{
  "n_layer": 8,
  "d_model": 192,
  "n_head": 6,
  "n_kv_head": 1,
  "head_dim": 32,
  "d_mlp": 384,
  "vocab_size": 8192,
  "activation": "swiglu",
  "norm": "rmsnorm",
  "norm_place": "pre",
  "norm_eps": 1e-06,
  "positions": "learned",
  "qk_norm": false,
  "attn_scale": 0.177,
  "bias": "qkv",
  "tie_embeddings": true,
  "parallel_block": false,
  "init": "orth",
  "init_std_qkv": 0.0394,
  "init_std_o": 0.00986,
  "init_std_up": 0.0394,
  "init_std_down": 0.00986,
  "init_mimetic": 0.7,
  "optimizer": "muon",
  "lr": 0.00263,
  "beta1": 0.95,
  "weight_decay": 0.086,
  "lr_head": 0.00708,
  "grad_clip": 1.0,
  "warmup_steps": 200,
  "schedule": "wsd",
  "decay_fraction": 1.0,
  "decay_shape": "linear",
  "final_lr_fraction": 0.0,
  "batch_tokens": 32768,
  "seq_len": 1024,
  "doc_mask": false,
  "train_tokens": 250200000,
  "steps": 7636,
  "dataset": "wikipedia_en"
}
Each number is 500 + 40 x the weight over the matrix's rms, rounded and kept within 0 to 999. Layers, rows and columns count from 0. Numbers have three digits each.

# layer 4 MLP gate, 384x192, rms 0.134, rows 3-74, columns 128-191
480462506520480517493536453505489447461618461491482522455519439499523478517529574407455498490442529492534503466452497498459535485512468521511441498449587437516483440547466485532492537502558498
531512519519532510548513526484494482490493524484430543486510536472567607538523511531477532516487520553537469500512441511492519523509446450531429456465519492406470512470491482501544499514483454
524465471479424535489459496477493521576413543444446502470516478461560485485460522476467473537453473455443445557486421512530453501497572553485534513526507437424532501491522548541480463520532512
498511507486468504498542514503452532503547501563459501516500537552488583490470479544518524502453471481554528431476473574473484569508502503527478492492552558508495553499510501520547477536533617
462513509475494478489479531427606445493434506496535488511486528531562548509478479472572533450514488524501473505469460496466612546442466556415465532495535456448465516573522533423530519515562467
503420443509505530572477550505486560497436437499518488576494496502530529499511560413555458477525502463492517489511481593525508531502545546397510538537521508473557511417492484515533466523554529
515481522544520515491509502467593441508543476471526476483482424467544469515476485463435572487463444443561548487441516482481467523511516506476569473499453463428493550551487506475515536497534462
516430511538507466503598477469480527471505477524530526475480471477487463432588524539512497472498562519502520520463495506577501529551504387548513448502478625456520535550406600426496531551500586
468542442462478470464452505540552499500493481488452411482535479486512515527485547521476590574532451555504527528555485481566415466468468518493521583492513487501514526503456500482523474510468507
439478500532499536567479479530496500592539540467515579496474554512525493559493520403476550517486470484537561523513419576554466455497479490499510547612475492464489536469443457495515515480515509
467482464498522478523510477416460429492459441532410495550432550565555469550508510480448520469459516522498538521466555516491501442528495510469515557528485562514470535464445461463418454508478509
410466489488519505493538502533483539549524505515545454506518501517473528492416493477500522495482484520481562459555540547499467525527512440496607574425548530505533503492507516454494572510471541
457521486429493518507463457560543459545459524471534537528537448525487525490515532412494483504501497494524445516516518587412426446468484494503507498503504623492524543447471542494514487513525482
543487426585497515508505463497568514489537510519505421490513562555510578544505524505526503440502460585485521491627526523511487535475475499462500491561535580479438488521493533473514457468496578
518521548519485514489497475519548518472512489508502510530482547488521519496521431502518481502521474509476504463496486514480510502511511485475488499476492445484486492522502502478495445494466505
498468498489588521512529482513462481474483515536506456490444474410549480450525549495590559605540537493518430448563460445461430553483561463520431523436546450497483528516467516448558579555483516
514466462504502503397561580482532446534491558561508463502506542483527585479522476525484480566494509497535458504485503515539554456576523429422507484486438565514490453515509443524508460452489465
485530511548496452470465438439477547464531578522466491437426487544500527479543507473469535513539532439524458488564372510528417481496527481514494462533486544522527448487447498473483501469467511
505483526480551480528533579524494505494462528471523496514449544471530491491465522491457539482465495572461475479563467476453490516518524463453497527503485465494472451574488489474477400510446471
513488542550459433480453473537469599530453613605546519561513511493471499450473520471591449442486413553466594581570512551524538554514585539530538573506497551527505509504483528501508493561550507
501548577512533481482500431523482472474544455495490476527504528531467530504491526475571497547464540466526482511555466441535525528477484479500506494557518575529515508554418520468489482575498446
480482514521503488563412483544529504490456399528490491491493491512464540512466488568516491475487492542436463487445444520476470477525476527521453516452516458503505514511562484425526417525561542
582497538508493524452503444515454490523527463493518486500501468538509435473490503466578540465469419475556533473476520518527526540491527499417481560533479525561482509526455537471555552510493533
536464486532442494519504467518538442537483504452522512499531530520439502467545473505484516453501471480514474573512479556520531468495542453543498503468544444554515508523499528433472471483561493
536452528411438631556466497602474455439448493513516478495521481494514475555534456436544450549448455508503500526521470481511441460515417462504461508402481488427490453515500476519511501531501522
473589506503501514465498524490520475513482446465434499474530552518512447578501506445589518552442505564467543522601551512530449507512515489494560491450481502473457537497486488478451559516460554
538592489601511533523482580502459461571546506504502479519479514556502542411483545526556504527430453517513487536568492546482508528436427517484476504468483524415471555482507492499481573456529465
481458533460508422507427484453448471460467550552506552374547417488453578537445547546490516571505484448469454468457449469437540514493568487526546487520500453504520587506446510469481542530470600
555452433527572474513565510478521502458491437586499445530553506456450482421556514538532526516569475488496564514484453521487501547493589589484464513539543450546375496451497505545595522511449512
438512526433548520487460504491428450507455528487530468448480534464510528452430568537527558537489494451532592455572513554480482534555536616511503461525407502507539522510407487463521517524476563
522534573571503481536485541510528475540520501419510525439517546460481522454518432506449573565512501493515463507549486428519501500429383533483531480573506482548493465541484562504502537473460483
518507542515511498490555432566582467537543527426493501414521473533452554478554510479489505588504501534466473504490437551489491457431540525509483438437434537514512556517596597555555530557484423
551476452496521379502552442487446472499551498454562519546452494513536530563532503541526522464474567490535524508525516556405593478480486455510532519590479443557470525481559512466572421508458579
541440437503465482523486482462511477551475533457429460529492494486479522504483532412543489526436533536454489439519481489479468485430527518468442531587506416434500482438555516442499466421529495
538512498497506510491543488497472527481445451452516476460447489517567568525489526505503560457495466468506511508545499498473500552497514501531590475552419522490502447544420470513441560534528561
576523540532547479490471486563509489517502501470512508553497499442426521486438485481408489586466455515466507477489479518547510528493522427558537473490520466496521581453461587536585579500526564
463498511441405507458543570586489503473523527532507545548539534532517514567466517519437479503491418445531534541554422554436503550475473545502487481481477524486385495452467554407485555510476526
578450530454453459541516389450491518550547444528437513490459493434463495577537473616505463488585525519513496529459469616529484537462443528540446464484536431389540439493469517500526463538605510
465515505430567429493524544474600521516508529450529469532499533550587484542463520504538561489454513525562502459456527598465490475594438452575567511423535447518490541490539525452536456561454588
450559525493480547454498504520494546492503558506496484516509508505514503511464465438483465494566507478504534521524468507498519502509494483512533495517499458495471523436509539486517518508545494
503496471449437508536495515530503529473490497458455542487479508556433470475488548459505569492482398468527510470605530506456514488474505498613521506540470424497483503476449513567529511444422483
462477418496494483533488503519505500514477536573459417537387490529474495415453539506570505515505544487514477578542466430558468468497523444507444476497516537560440490513421509474460586496524576
501483566555484496466509492504464480497551487486495538476613540536514511490566478498496459449494568526409479497447460560561494533554484476488533504488496475559497499517438480545562523479555495
524524481523475488495427514456561553485463413513416577546514482504427528490494464505484498442522457520420424517518500558585502535496515526472447498515516507522458459550472467484491443470480524
461509493552535448394533398508507543476539543545476497455536471466581495497549498481513445466525545545588433437465491527453447462534493498499501505550446584470556455486427480537534485548497507
468501570464494536482561468501507493485543469488509474526475567477464532475489522601575567503484541464547533462482539547498513532497516462505534454576427494526486479520530515513540494553540466
514469473547524501462470548471479528494576548480493503486515549516496389428476512515578477515460518517475443472528484462491531442442495550527529459462526504537473534472515552433495509559444548
506566457474517444523506491473439487490473526572467492478475468539527528391489488481503525443490513511530462445499507479526501572567530436507460464459510502522521506476423457482584461461508500
519549447491453544509529380455519486507483554492486496532532554530526462463485530514472481520598546499551527543494436543449495444568508549414486469449524526495565478523454464480467479547460509
526477506473559575506562473473510471555566520447481472541509520517461469526473516467524525481498512476514504456517499531465479530477483560519454511442507499496470494511530543506550543486493475
490520474476492524509472484574519509577476494470534507511488497445410515498477474470471455466472525433512482461519513509559519548475569474516471438444544501562521461485458566405489481539497502
512476545453451497495511436436498538460487486495563532542543481542500442517479591454480465487472532494506438574567481433452482551455495503507561521537508516546489465458466477537457493507507530
512504439490516500468527487493453444471552491522497514444461522481520600514488546455456511490505504533504548538509521531473510469530593519492583568504437526460551518476444531503479515519531463
519506493442503505483471449510489453492574493498418487461485451500464480445509521492503425440472555502588485510451513473557465477549519484527512519523503543492530435507469515534463531550541550
486431505496491542464436490482503499520547512436479427528447516500521528506486480514473501545505490526510536382578538496522482455478497528467485560509502526513529505566525500480522521534448398
581498449526512544524467491537548520459418435598571493520511522502487489470485514556420529602521511418522449533526518539525543480415541482520469454489469510509432503501455456523530552455559482
516526526476582499598529433470476587478483468503519467462542538421461459558482540514446561448498475463616403516546570492483467545432529453451517482579494468579524516534451514465439529447484532
580550563480561511450563389480531502484528508531487490532518495533445458501433505502484446545434510464506451484418495477478482433490504472503484460517525500443542501563512483601495468513575468
527572453539536516473483483472511476456512467502451499530485543437523614457479558466562537480483452417490498497588492449547540495529510409541527466575489506479553498528527490572492540448510471
527531520509453489483514522488433451538490453533560415460502455518510501519478533448518547492564536565539547525531498447563466552531450520514538487450538517440507487546469518527520468477486514
421510540515425518530439434502507536542467432461474488533537511519475479483473475499500515527518500502602496526461540609539440395494444466486399463437459508463534573568492478423497507524484484
515513524485437500499492455486459474496478513456531508519479497516441556576505465451584562534546519452483483509479518530518551521510545524481536582544542396401492470524442473538564531554513480
444452517486464516486524524406495489519468505477576437550468490489516504508450508467436535467534466425501460541485488507515512409544572473483439540498461489433564569482420567533543475509461547
480497456447506469520496513483490479610514491490488506529476557475476505512435527541447493452513490476549518492486481502485493495456533498479494486491460523473443528509538491448524495591510470
472501521543508465508534519420536515464476500578522507499486507552455508479548534452540511457529460571499563496549460553419491531547570490457451509564481517488443554498487537544469535506507513
526524478534534514511518505528491534474504512461485447480469416520535529506451585510629459490522532489551528469467519484554500472468524523476448540534432458427501480484525527524519506431504553
461524474495458531509504508569561518523591513516576540522490480532478406554505537489453541459530424513513442537554473480511487484526565502491460524489563530556462668414463560486499562444542391
413442459456506512474608544522560412557475486499397471429458523464493490552470540570614463423491538519493481456544482460516503479534487533490515446591525446505487502459505520406619538506506531
459447464493527498524491505538541526550458535535532483456512517469494504443522550498521525497542507450480504554550492443502512511514516529505461456510566453544515464486535431478469502474515479
490517528515469461456487482550492440528572511494548545521466497563530427485572470492527450564500471489397545526485549529546478493553460467457569480519459491534512499552549518495559459525418538
451484441430507494572523423497465413482445520499463503467505487453503522532458468527463551495467472493571506461603482515506484473483543459593543524480522521507503456531570482510445461547489465
521465538549506482424512482464532453543510516461510482529539469408446474526538520390480535497538520499506498470580535433517486459495514590485492527474455583497472507446499457517497442480509460
# layer 4 MLP up, 384x192, rms 0.14, rows 3-73, columns 128-191
495520480479461551438463570477469472497507478503503546465532428517513446577550451525493511452481497467479424416479580480532497526588541540504464441556525472526533426507455463511535565544523552
572524521506553516496520489464553430490512577431508473498481537451547545512541507468511422529506498536487542537492464526444486495510515487492486457471505455471464460529562491525510472465518555
508487558509535548479502470433510551540527571548417535468454503492433460483522555487483525437518535526513578528408504495475484480550510474493521497458571520582514479509571514513464532462548535
488490520546508553497494533555522580614579528495567457500544422481499506533518492462494494542524559477536475525538520504449531501472495581495502477481498552496460529509527559543515451425493507
500508553534469578459441472545522566512652483530511505508424461513515511480459529462569569475498473543492553489583522447512452462492558532510569444546459534498545467518463479595465476535517427
467534558443504429466536537482532539474445437516506480449437526445443443538458512442489539484463586500495492576500550507516460499502449514492546499457498472475509501584543481502478471495538498
464510501509491518514450524467540534493458518509485509471476523508467459516415492487495425503523501449485533517526476485501464475496518487544457561546461559494486512508441508517353513512546539
487525504560538503431513444469515441537599452473466492577508467532500523535503545444449447465465517461492591477584586438535442496533508506492475534516510475414546503487436439455594463442482513
497494499433565506513498535484530533532455562375474480434479472516515523526504501459554528459427459480544462415452453462522511523513525430443444463468532557536555534510511583461532444535454437
546514488539506477489544451570454516517477526481441439482473506436457494473537567520483493443564504497446459515452477532553398494397476572492465531554467568476481563533554495523519537493549463
504470537559529504504511456468473493500460421476540482445505541451537455554523474471440593522519567557502474510500588540487468542539437558424553510538506451490442568542517437558444523443534481
545522458529501489524406503571563552502555424518585480477469466471527425545462524444497498530542520486407453557476520515512441482491537504487502499455543468556490407499494531465597508574557502
573489527534496549497437512467533521537516499478479552479477475551464492564486504524531539516488491530466548508511566506536525516550536526513511522524423503541492520523448490495510475514579508
563542420558452562545479461585499508450531481490485523523492496439489513497490461548461543418486474499520537428542523494489557537497525514468532510595491458381429500523518563538481517464569522
501484545535465532568452461501473549512488535530475498510439455385496475478525472512446540486451503498537521498454467523549484517436522516477502599521500568538462486548496512544451514608557476
504504461509617533524617460551469512536536437529497498552476460505437392491480555483544497521446468500495532452476478579478477461528414581587500462534528456555543513503475461434503566544502512
425490522527464567484519473504529487509439482471421446488560504493594536462414501502527504448482546476533479423464504504558488562522427531518520510514541507463539552369516523477518507530559567
474453456486478520534523507490461538531457523579466441536587512508440495497492474569500407389496594543483508463442452480569525510455424480501478495490539493472444515457555552555455583455564479
538425570524486503532530454502477496480521538506491513476415449449496598459526454531528438482522500551508553460479555444564466514511508504462468503482502459517489481576443491497475443526477643
383562520491470419431445516488425478503528502452532469401502450435530584404495489448533499507450410457501540529458552520434431496471451537504437554454513542542510565473490530520460484525494497
493488507469515463537451499575447449482499470538478447431521560453499509497477503586532411546534390457491482523504473492495454469529455531494599537518528530449513459582499417503534532509454442
565535567563474546541515499476495527516510503582463546484510529479508512466477487568413506503494483497519474424535426443524474488513504412540443537487425409474515562516514511477524479519521544
466505511508473575471485495543498473506483456492444473523475513522490564491518505525448511478526494535528489497443423550529470534483501562433522462498534518487497478619507528607525528507553452
460460546559482495498530468525508479538511439481505537470525414501507562522546497488490532484479482534448498499503479520471457451541533466451514507485534510456496486530490469486438509476484525
574502474470510502489464532530535521457499526515509499428512469457490518480501530439538584514507556508483489590467507550530494551488500470544434448486481474535474530559525454518447524469524502
533559618503521506560527538503478526536505521538536502512596481548547458504476498523544518560511447470474512533534508509424527520572496456478467501466490479552525523555546515492556466407509526
622471472436485530486519454518497449550473487485497505466506457502444525579532471522483527458530490454539497506446492552473507498493548485528485501494517490513587470548519487480523397572518517
501498556474524491474527554491466444470545532574541585493477494455563482519479475462514523532506424563564493543496496435495421562504460423512507638491474485492534417467445501471546548455512459
540557527542476557556528528518548572502504538457539602527521468521447526499494513529556493460520489452508449485629441466470487469488546543468580493537556526516533491570552479497491532512523533
559445492474562508479564464558484506523556532468476453542460454549462439440463482538522505422429507456488450447505506530499442582451397534462504470508482504461482519550433481484527483474528506
508443493521549542517469464407534538488413409537526521520517514482487465536529485482565496491563495520442497529522489519476478409542428432516471531523499436516545498493500443502469467528440432
569443558571524469474514534450525518463567428471523520550478547439440531473509541541529500523510461456568590492596460476580538545515515528528432533567503528523478449533506506507513524485522518
583555480483537457489490556458464469481526484457521485515474550488567538485572467464492527509423447475509519557526537531500538526414512454540554538502481458460471461525521497517579527500473540
578517516562499462538540490576475461501491487529708461481499529553448502497489459458527575428509430493500588514549511526518566533452521487501503467462493477486551498536508555463538481496496492
492527509515474502435486519476512580532482593464606435477498511475559482441609499495453482434565465478548511529512511502517550468536498519538526434505551556441511565525493521439491588505484554
577534502413451396507508583470541437479448383501497520532533528456471485530545447554540468472544464542536386494501517489493498543478436513479479548533465537493441511473438510445524489417440460
385489451492492541421543488478474558459495625470462540488570516513571478523397443495520438542545478551521485465598533481473523516531448512560515525557533538551489439488460443512606487463485453
475565526518560549529552570511451462500468583456462569540464447497546533466493513424492540527496478542522527427588508452472567437552528469607565523552549501554491563435556504543510561501405481
421499505467465452514486431519554494544457515471536444496463426517525492530449496503541565493522565488536532478508486599442490413576491456524555541513490526519512534453513453487499462520497579
490460506544598520510560498462411528481547416479499556547544474491506501488464533443514441475444516532520453513552504569556442493530496471478459496492502480505454519605500510520533460500464561
557474505486478536627455503546517503502476454586482497426508434499491476477524498470427482511552457548518460486503547545573528517445513496527533522444464500537518486480401534535453523439523456
555451464524446470466484525427543556450514502522477465440530500480499500527473582471539527460582512464471514542520524499538532532495512513489500535523456528380516471527520495549442432499528480
461462533538499456485505496519553475478505552496462509492487432515580529507556453516489507478479485458515537491463423546586453502496467560476451530427478546521531522463599521503529474479512514
535517506496472468508478460502543479464465522490484499450512567479456516510534470469519479494491454424519495534520477466490505518508521511484392492506510369551458479500571539433513472513486461
506480492487539462485514445474547468467585509508472489485519488488521522500474475482409424545507500530512490410506445467527450453485522462448452496444451565464528492464483556547501503531514500
446481444532496456472435501574525458492458522447512467527520441506469480507490413472500524546520524519585521610495541479535580486496495444451488500463481485504468470419498464494494480520544474
491446557503461543545473483535513530501488420500566513509458576533482519461537495437478457471549553507465548442483482489531501543525471473534499499504486515447491481523501536489563516493532436
478471524530490500468508510479517519448564529508437508453373490491479456542514496517484500529541528455501512462539524474515510497502415509546495534503499522444536451555522452508541480539530482
485501527538524447446472560467526547500539454522500472530471504456538581527488539507620495445545603507493494471506520485400514474537471500447424488493484505475543553521532532495428506509537496
396541524546510412531493538566470502520477514475499489514504462529527484476570428458445583497532498455535454507501533512486426523443452466485561489461528451462519504442573537506509415486466522
476422498561511520519555584570525537522531433427559533515565538462582455488505484466529466534560449487440480472505475572467541544542472481517433497484540535480515516524528504521532488507488500
496523464486470515479502514475480445530492465473489509538530520529454539511480452485498544468444441481570498483548516566535510472486463491437451501481454485522544542525528538487485393489505588
530449441507485501548547488549501507498474440454450510495522542426540448571522573511504521487562465503479458446429522443459445557532521477553528560474478463504453483441477472565452518463423500
446534475467547564508502539517457493486452480490528506501510517501430500492467464483594493562468500509421514473541543534461480493594465457473549500586528456468577540540522490455448560468498497
554386503484533469445463551524518502552451465525507470545547480466510469518511539546530521515464492474472490573446499449467508419516511582465421457488541487498409487496417587457474485535540536
533432478583518555406452518494507506497510507540464474431515506501436505508534539544511463505583464460471496577496507502510415473456498549457411487549468483500482496554513435583445449503512510
510533533484457515505543471500509547601515551539466441468536505560522456501438440563493462484497420450571493448517507510507470500520503442492492515489495547529565560471495457506544471501489480
516499568495464539518513513555492481480478559539549509453467579569543551441543464483400418521516464458455464515521520542520510493535528469510434550449603493575569499517479473529552532531424542
483450470469458488619450426496465532418487497448547539520486523461550543559523464475472489524571450510461545472509500552506518545493552563481511480464502478400581515503457500523487432479519460
534501458492487532478495530514414494546474596563478423444493462437488489569524508492487517487484491497565430459483480531436523542498480502463502533501587485517520499544419505470541505511488456
481469477484578464521481503573451521510531527543442503524494476480499547538437469528543530457456530431483461525525463494480487480509431467500486565493577449533455465426458499494494523486527564
471497493503555474402534556530488520493557526528520452523461491496494508483491480548522516527509561465394520457531470503473522509548459425536545502495542530486592532523518478529429519588463505
506569402523497439488476437612540488465464514478553536570496502541525519478422500480464413500509520488568559463549491540571479487505548488493503558532482474521494485496428534502514519457521507
472438486493430504495483513436430542534569552484505491474434464496475501553540567447431498470502551548486459580470444519577463498418494514533472538529481556466483502483451501478479549496547479
468478524455494494487461593558480470462466498519524551534477553530578457486408432522516473429491413537532473515476471491492515502513530395497502472513495454507491447429441508398436486474530548
505502397505493570510506564550533450504498460473514463518470500410489524586553524495585435529471464585535444526453498502486558493459511506432517504502515479531463468485533537530504490564497532
576510532492431527436459446489499519574511573443476528468461472463468472551482449534614503502433454552541516525510520462482451486462451538481503543499485514585491379547551521465520518509419461
508562448512568525488514469501495498448449493571519507464492515485453434479544558469479491508487538431550517446488441478516467425442595515485458435448539530502455512499528510488516441513517481
474479468510434472494512472507469575486504511524486423464487457479553464517500541517523535471438563531519489486504561508505498406524485507491477593454522571497495486507454517469449489590471500
534487473519449501500446512530450508525484435482537482554470466490470546615482422493506537527497510450481473512508528485493490514445485444588454462475589458472489501514454481529463540548469457
493503554564482565496501478473484583592540535516462462481473511535504481571474482537563502547485440636512488478557501529460527566465593517447541579508535536447497553463598468545492476485522475
# layer 4 MLP down (transposed), 384x192, rms 0.128, rows 3-73, columns 128-191
455503461579495536466494446518493469590539465525527508398523460550475509485576496437472460516512574516462446525553534512515496504508545470526529528516502541511538436462390455488544541460567479
477464459537536536532528432518430513495524488456485496511516494528450508509546463539552479457524532517488502507497567478516430545485552588477534477551519496484480555539441494514555488497500456
617470569455501413535419538516565501530476549554526582476500528562481506460506520482386500554461492470433523506488569500473459461429495456493453505508488446466495507586502538468455436510464496
528447516495448432537512497547452523518517488565552423581453510566554494500458540443625552507523463524422537537535494525499515513498506418492558574473453500476516541538452463502531503462561504
536521461510539479505514488431531532415527507526382483499606500562469491527509515539420408460488535576509509419536483572486534568445425496490414449543478526500470481487564520468477506485450509
497536513398482457531498519497509543481544508485498527521476502558505584448490565498507562508525527562400539502476542483538539480494486549502534378494471544531504516413583536462516501553453514
469503563539604485483465445504519505461534426404482503475557521477444450514459532441477550494471554428519558425471566466559502523530472518484535469541508521449488518485447493532553547482492535
615481529522458385455428480512570588545595426495423510608520538487470454491536435519534627490456461495567561497576518491542549543505448481456489439411435467484578470501528475536523475476498603
493485593481536482502467476542484489488465527489550532486571496552431536497494478505522516495479537503506494448486490482459510501537515546455576450407422480533438552487480535468464520458503528
513513487449486562504489479558493503561460467522559469518521493509515561592495417455507427491475451515499534563506564517518474476475522554516471610505438440485487464522568443483470448482463493
502489553447510473556475513490484420512493523446505465484447549462529505525534497477550530562523536500507492481544521543502520472550500465458481468490445568489537577502543545523485557552471446
451432550550476423539449486482517551533482478419523467519489534561519543563478505536513536491510516505509477571534510498431473501520550472519538472525508484518460535500479483501565479466567528
450480521484477515518451534481514536493557465488507481496574524432503512510495512496512439455494533555434487509479510498532495514484568499482517480450520465535475452510505422446510462463456509
562546547535541536531406492527509454466460517458536484531503517466574476468440486520506510505489462529507487519554590491454493521485478477394435539516528448480481453446538567460549522500447521
472435503466518435524523505521495510564507505473546459478584502567517481522488485528474521496516513476487524500478466491469522499478502446537511487496476504546487513464518476511469441528476531
502486536510473475493507481505527477493502441523496458471546509476496513594481445479519511500481520573522495578465477542573482492505541543519475470516506479484494451424479512530440474480440487
414468455542543483475455474452498400502510398534542494555453413470540455429472590476525473472506488476621497551454597539536545542557458413496516557469494495464536600508518553539510494526475511
524500517498505522566491467554437493558509473580447397570478573515501495486469469532449501445531496489592469491397485526460466501482439486489434434537503493526478467533495528506566575505521450
429500464469450482555427529415489484564442494515431534549508506471506528418467433477509513586462491447518567511543536547526571474507373475519523464418493429479463464445489452505491475456437488
469464529518598570586586453502474559398493529545486509546452476507501439517511594461525431539440486478486550432518502503562491515627558459486574458475516523539543508454522513383535472572544494
472400506534514540507457431447549423416488457482607515541475427494542555528481499531477479484518572455377488490488449465545488493461447456437479478531490490519470514508450491517516467454447500
542467445524517500401518494549520514483500491508493508503433506452496467503506567529557487463468474472557520468452558430542522485476489477495531552519556510537465525464595566556415449515439406
454514528493493473485497476488510538514522530523544436469511516473506521512481500470471503555548486510551511478504525491493531487505451464516499456517455491508496490503518491487551421558454537
465505496468520502430502469543491534479491462415495553498493460565472504454521446510397514511481499479506513454503468511546489515532529440533552504538447543513587536466541517573474519496487505
540470488519510497526519533519556532500479557479526499424519486480499576495465566525483518541513531484416482514500488434516526519545464491454502467471484554449499516538562486510466496483521549
416484496543444485449585524525440506505525578450477412541530517537462480462550522531552474403508557506486518477482503484481529485408500541451470533547442469461477483442469504514488481419510581
433465411479473551494522567485538550465492526451456404579530514515445537538467468472476496601418455397515495482511501447569508549496520528497519475475485398501512459485547547466503498520513473
472513512447508507482464557563483509550484485531524521498479476485530519489486522510465502506521510519437498480396463521493489477436498439512455573460513479510518531533421503492488510519475501
458501527540551450484519498506442459519498556527534501520484508544525490491469544522525493454496565532535504495516470498500547477434431532479512559466503514486467538571483518507521535481482460
588494437525482483425487514570479543504482533515541477573574498479520507501474535563451506469497382427537510511456537489589567547525476541509487551491489527483485475469567406500422499506467485
573488461586456505569466516461490516491551454528505523487481471482468485530447420511489500472536471513455529537550519532518551448574506457523463476434537504468430499492566556517497591478498540
522552470519553503491506481448489465503520548517467392497525518451512445514531524480443531508515516493455526505520502453530535570534521537575502474553439490463478504539507434497435492568485466
550526527553505514545486525471552508418415541521529556522521463446492464418425467484517509480512394431547516380494542519525526478568556468499465490557469552447489503534480494509498505483504450
523485521455536493549482479529414534445536569450578501454469458496486528562562504554456499474497416499453479486462486605469569478408531543459479466421481487523540467478452485508495470436497517
554503464506526534451511547554518437471521534515490478449488548529516571517547517524556497530523462475511556466443520539437457556540516506580468483467543459479534560507451473500520459527510497
580514496490545537573501461508470472517510474512494496430494432474492502523559537515481493427514484538514436453507457512498489422489523537549516468478482441444436491512483416525484512514440463
491501521437465497487515467525478540531533559514466420464439558441541458529435555435539414468428461484554548580566420506489444479485468464511504607558565470496531531527474504412495573491553513
561478542484441482431572455462498477501538588429516483559468445438539430486470441509503492573483512561513463529532544466527538445510548510525564539550472571547491520472439496550600537526458520
402419487524463450431455540536493459487444470476437567524488517491441550434487525485485482526532456450557526469498504512470536549539511535492498455538535506435519535577502493531405512472547440
478467545442527456438480484472534471473469508525525471421524518554487457559479529390554508502480475502561477541495488443470483512488545503516549494589461463539554508537594494506524473525541478
522467533511534469454482490531527519487444571521518485524466479556498493527541517543532532460514490507507469540523479516452431512480506530561510478513504458495470513481437564513494469506461540
567426520528537429466530474472503612456508474441563449398516479533517518482456581544515523554498522489521490489466445422561506506470451442467431464476557515515504534582515467505511565461536569
447496468556502493467481489541491470485591525576491483497485506428447533531499550455516440513476481523543521513583556440533486498520528507463581456484607549485484506492515491504499503471487492
472456511551553527492420499477535552464477507486416524532474514454496568463456452517432501516494532514414459542515530551487474452502439543447492532525586554455534440556472492497474523466530532
431522417466439493516534523520474507496498499488442513541472483596474569448502489537474537494494492456468460507467529487528524479472491536444509449489504545429558386454518488531493459482548500
469507536469489546447512530533422527517478521418484532469541488558524438475538475503569494490477464469553463481484460451498467444525529517433406477543462498546480451466492434517597451546485516
464532526475575498561471514491500500458485529526531502572518488588521537491495474528444445447474477542506532507484504501456552534511482507531522575510532537525504538472506517543499504463399499
551474508503492523519531495524535552552503493490482468435524513489584498519486522464470409547477551596437549571579493502528468480447573510522507497485468576496477465541481529466504466527474469
528490544454478503483505496511513510462503467526480538528506528529438447505510493398470519518499481553513521533466511506536493460458496486440546515541452523435551528480508517529485545486583437
461489496507458444511528503492550543555529548505523546515473478472523448490505506481458491550560510445488468499521500493484471479510460498501506469579483486508497552454527525474485439499462494
548535473530496520531516535431471499439511437512538531485508497496517483472503492516517456507482516564437457484483509507452521439506455554506506526477524552497447520562522562463472548527460434
522460525512525536592506508453507571488531488470486496497515474505498509523424558443460439514433557551515524536479439411461500441505612538516492470506544577493501512503412506495530484536478429
489519523562481475535586445539455497533518520464468546479490516598582481548607479524491617556544537496435420490510518455484491510542523463530464543504519397499519462475459471458436511478436517
483537474513504471534519465526483513509518473562479522525479504511534500472500493534468465514474538520517521481444562538538541465520508469509507474551534488550488531520483493533484484535479527
543439476525476506442475444527431479449496543452501474518560468521459470510432489475480467438507571539443548518521514503484450483474547443434482397561540553500457532519519560550476399483552526
545512476577452450515522481523448550548550464595482481474505503409500510592545489467612476515486584585583458523507490451486500449416500505478462494521575481515550452450491473480484490505473531
527483508511537508457492408496527528510504459537486590508548466618475471443479506439551507465439457522549504476568381535471479587488541518529485566535486617489458430555552517531546511490491544
550555603483464516498479521491513578459520550452509488477553521463514543483484544470591471453470503550495524460468575491556524455514399448493467431493529554561521502550462468469486454502502493
543544445541615485492464489555497494522550474468500551469490513462491560471535482573524489482524468490366508559461490604524525517525548536498479471493581434473581510490497495503509459514458487
480540460471480475504500489487364444575492505462464433495557536519507519491498457539482356420542499468527419532504439472504566520531445507505578545531557448442538430568520478437531461527537544
464488547453530436502468483548490534521528556452470545499559491484419488502460522481545452505461501482567475502465486490426512491482526466423451529410523487538594552573465425503491561539500462
605512524548508451563504412505506417518500525463476498508579505535500548516532409454470517443519488514455553525495509534524549481479512545498506547610458554502438475478476491556598545563410582
342518490498464506409499533514528556496485467572544483562521488409591480459487480543459466532536500430531417431532459461453478438558544544473482491517488434430468497497438547481443512485516506
584485519503492570436504494583458532494497507516519463466562488504448510526575429512448467469517465566422428467494547424449456405506456481522437453478504472494558475537482517575550537523481589
515437498486514496532467454454436589523502465473540455407522474536512538541487453568492507553479513449501386430488499518555530507502438491531500535499459530571530490533502481449524526495460483
541478448513502581457504475410554504527436474477490474489587535439497469579497514442525469482470501437417442439498460505528504429565512420511502461507515538566496498554558525455546460526557432
556491543538462480562495505410473480456498539524433520456484533561515508487460509543507461526479472526560393518452551563496537503486459424461351561536542536558550555570518446508469580494473513
534503485557552498548482511469528582534466490518540554446521476584498479468531515559426474535513487499495581516463476509443513457510494520558477428486487554479448534463478531490481575549448497
512462484482506482467485454559434549545485494519503457432477471503548465527552446520428475459525507558515504546514512543543468483450457512493488468511549508525452507436517486435516485499490550
527501504519508503453501520552480544573533502505526510511524460542565504535506514505461502395487479469487481445470453491471493491457599530461420488461470588510531484516444550565435570514503533
519482478539549493477462412502511551483493536496576537561491488463566571416458497560433471583430499510493497468444466521526545512440501517444448525512491571505454515532585513517475505510450550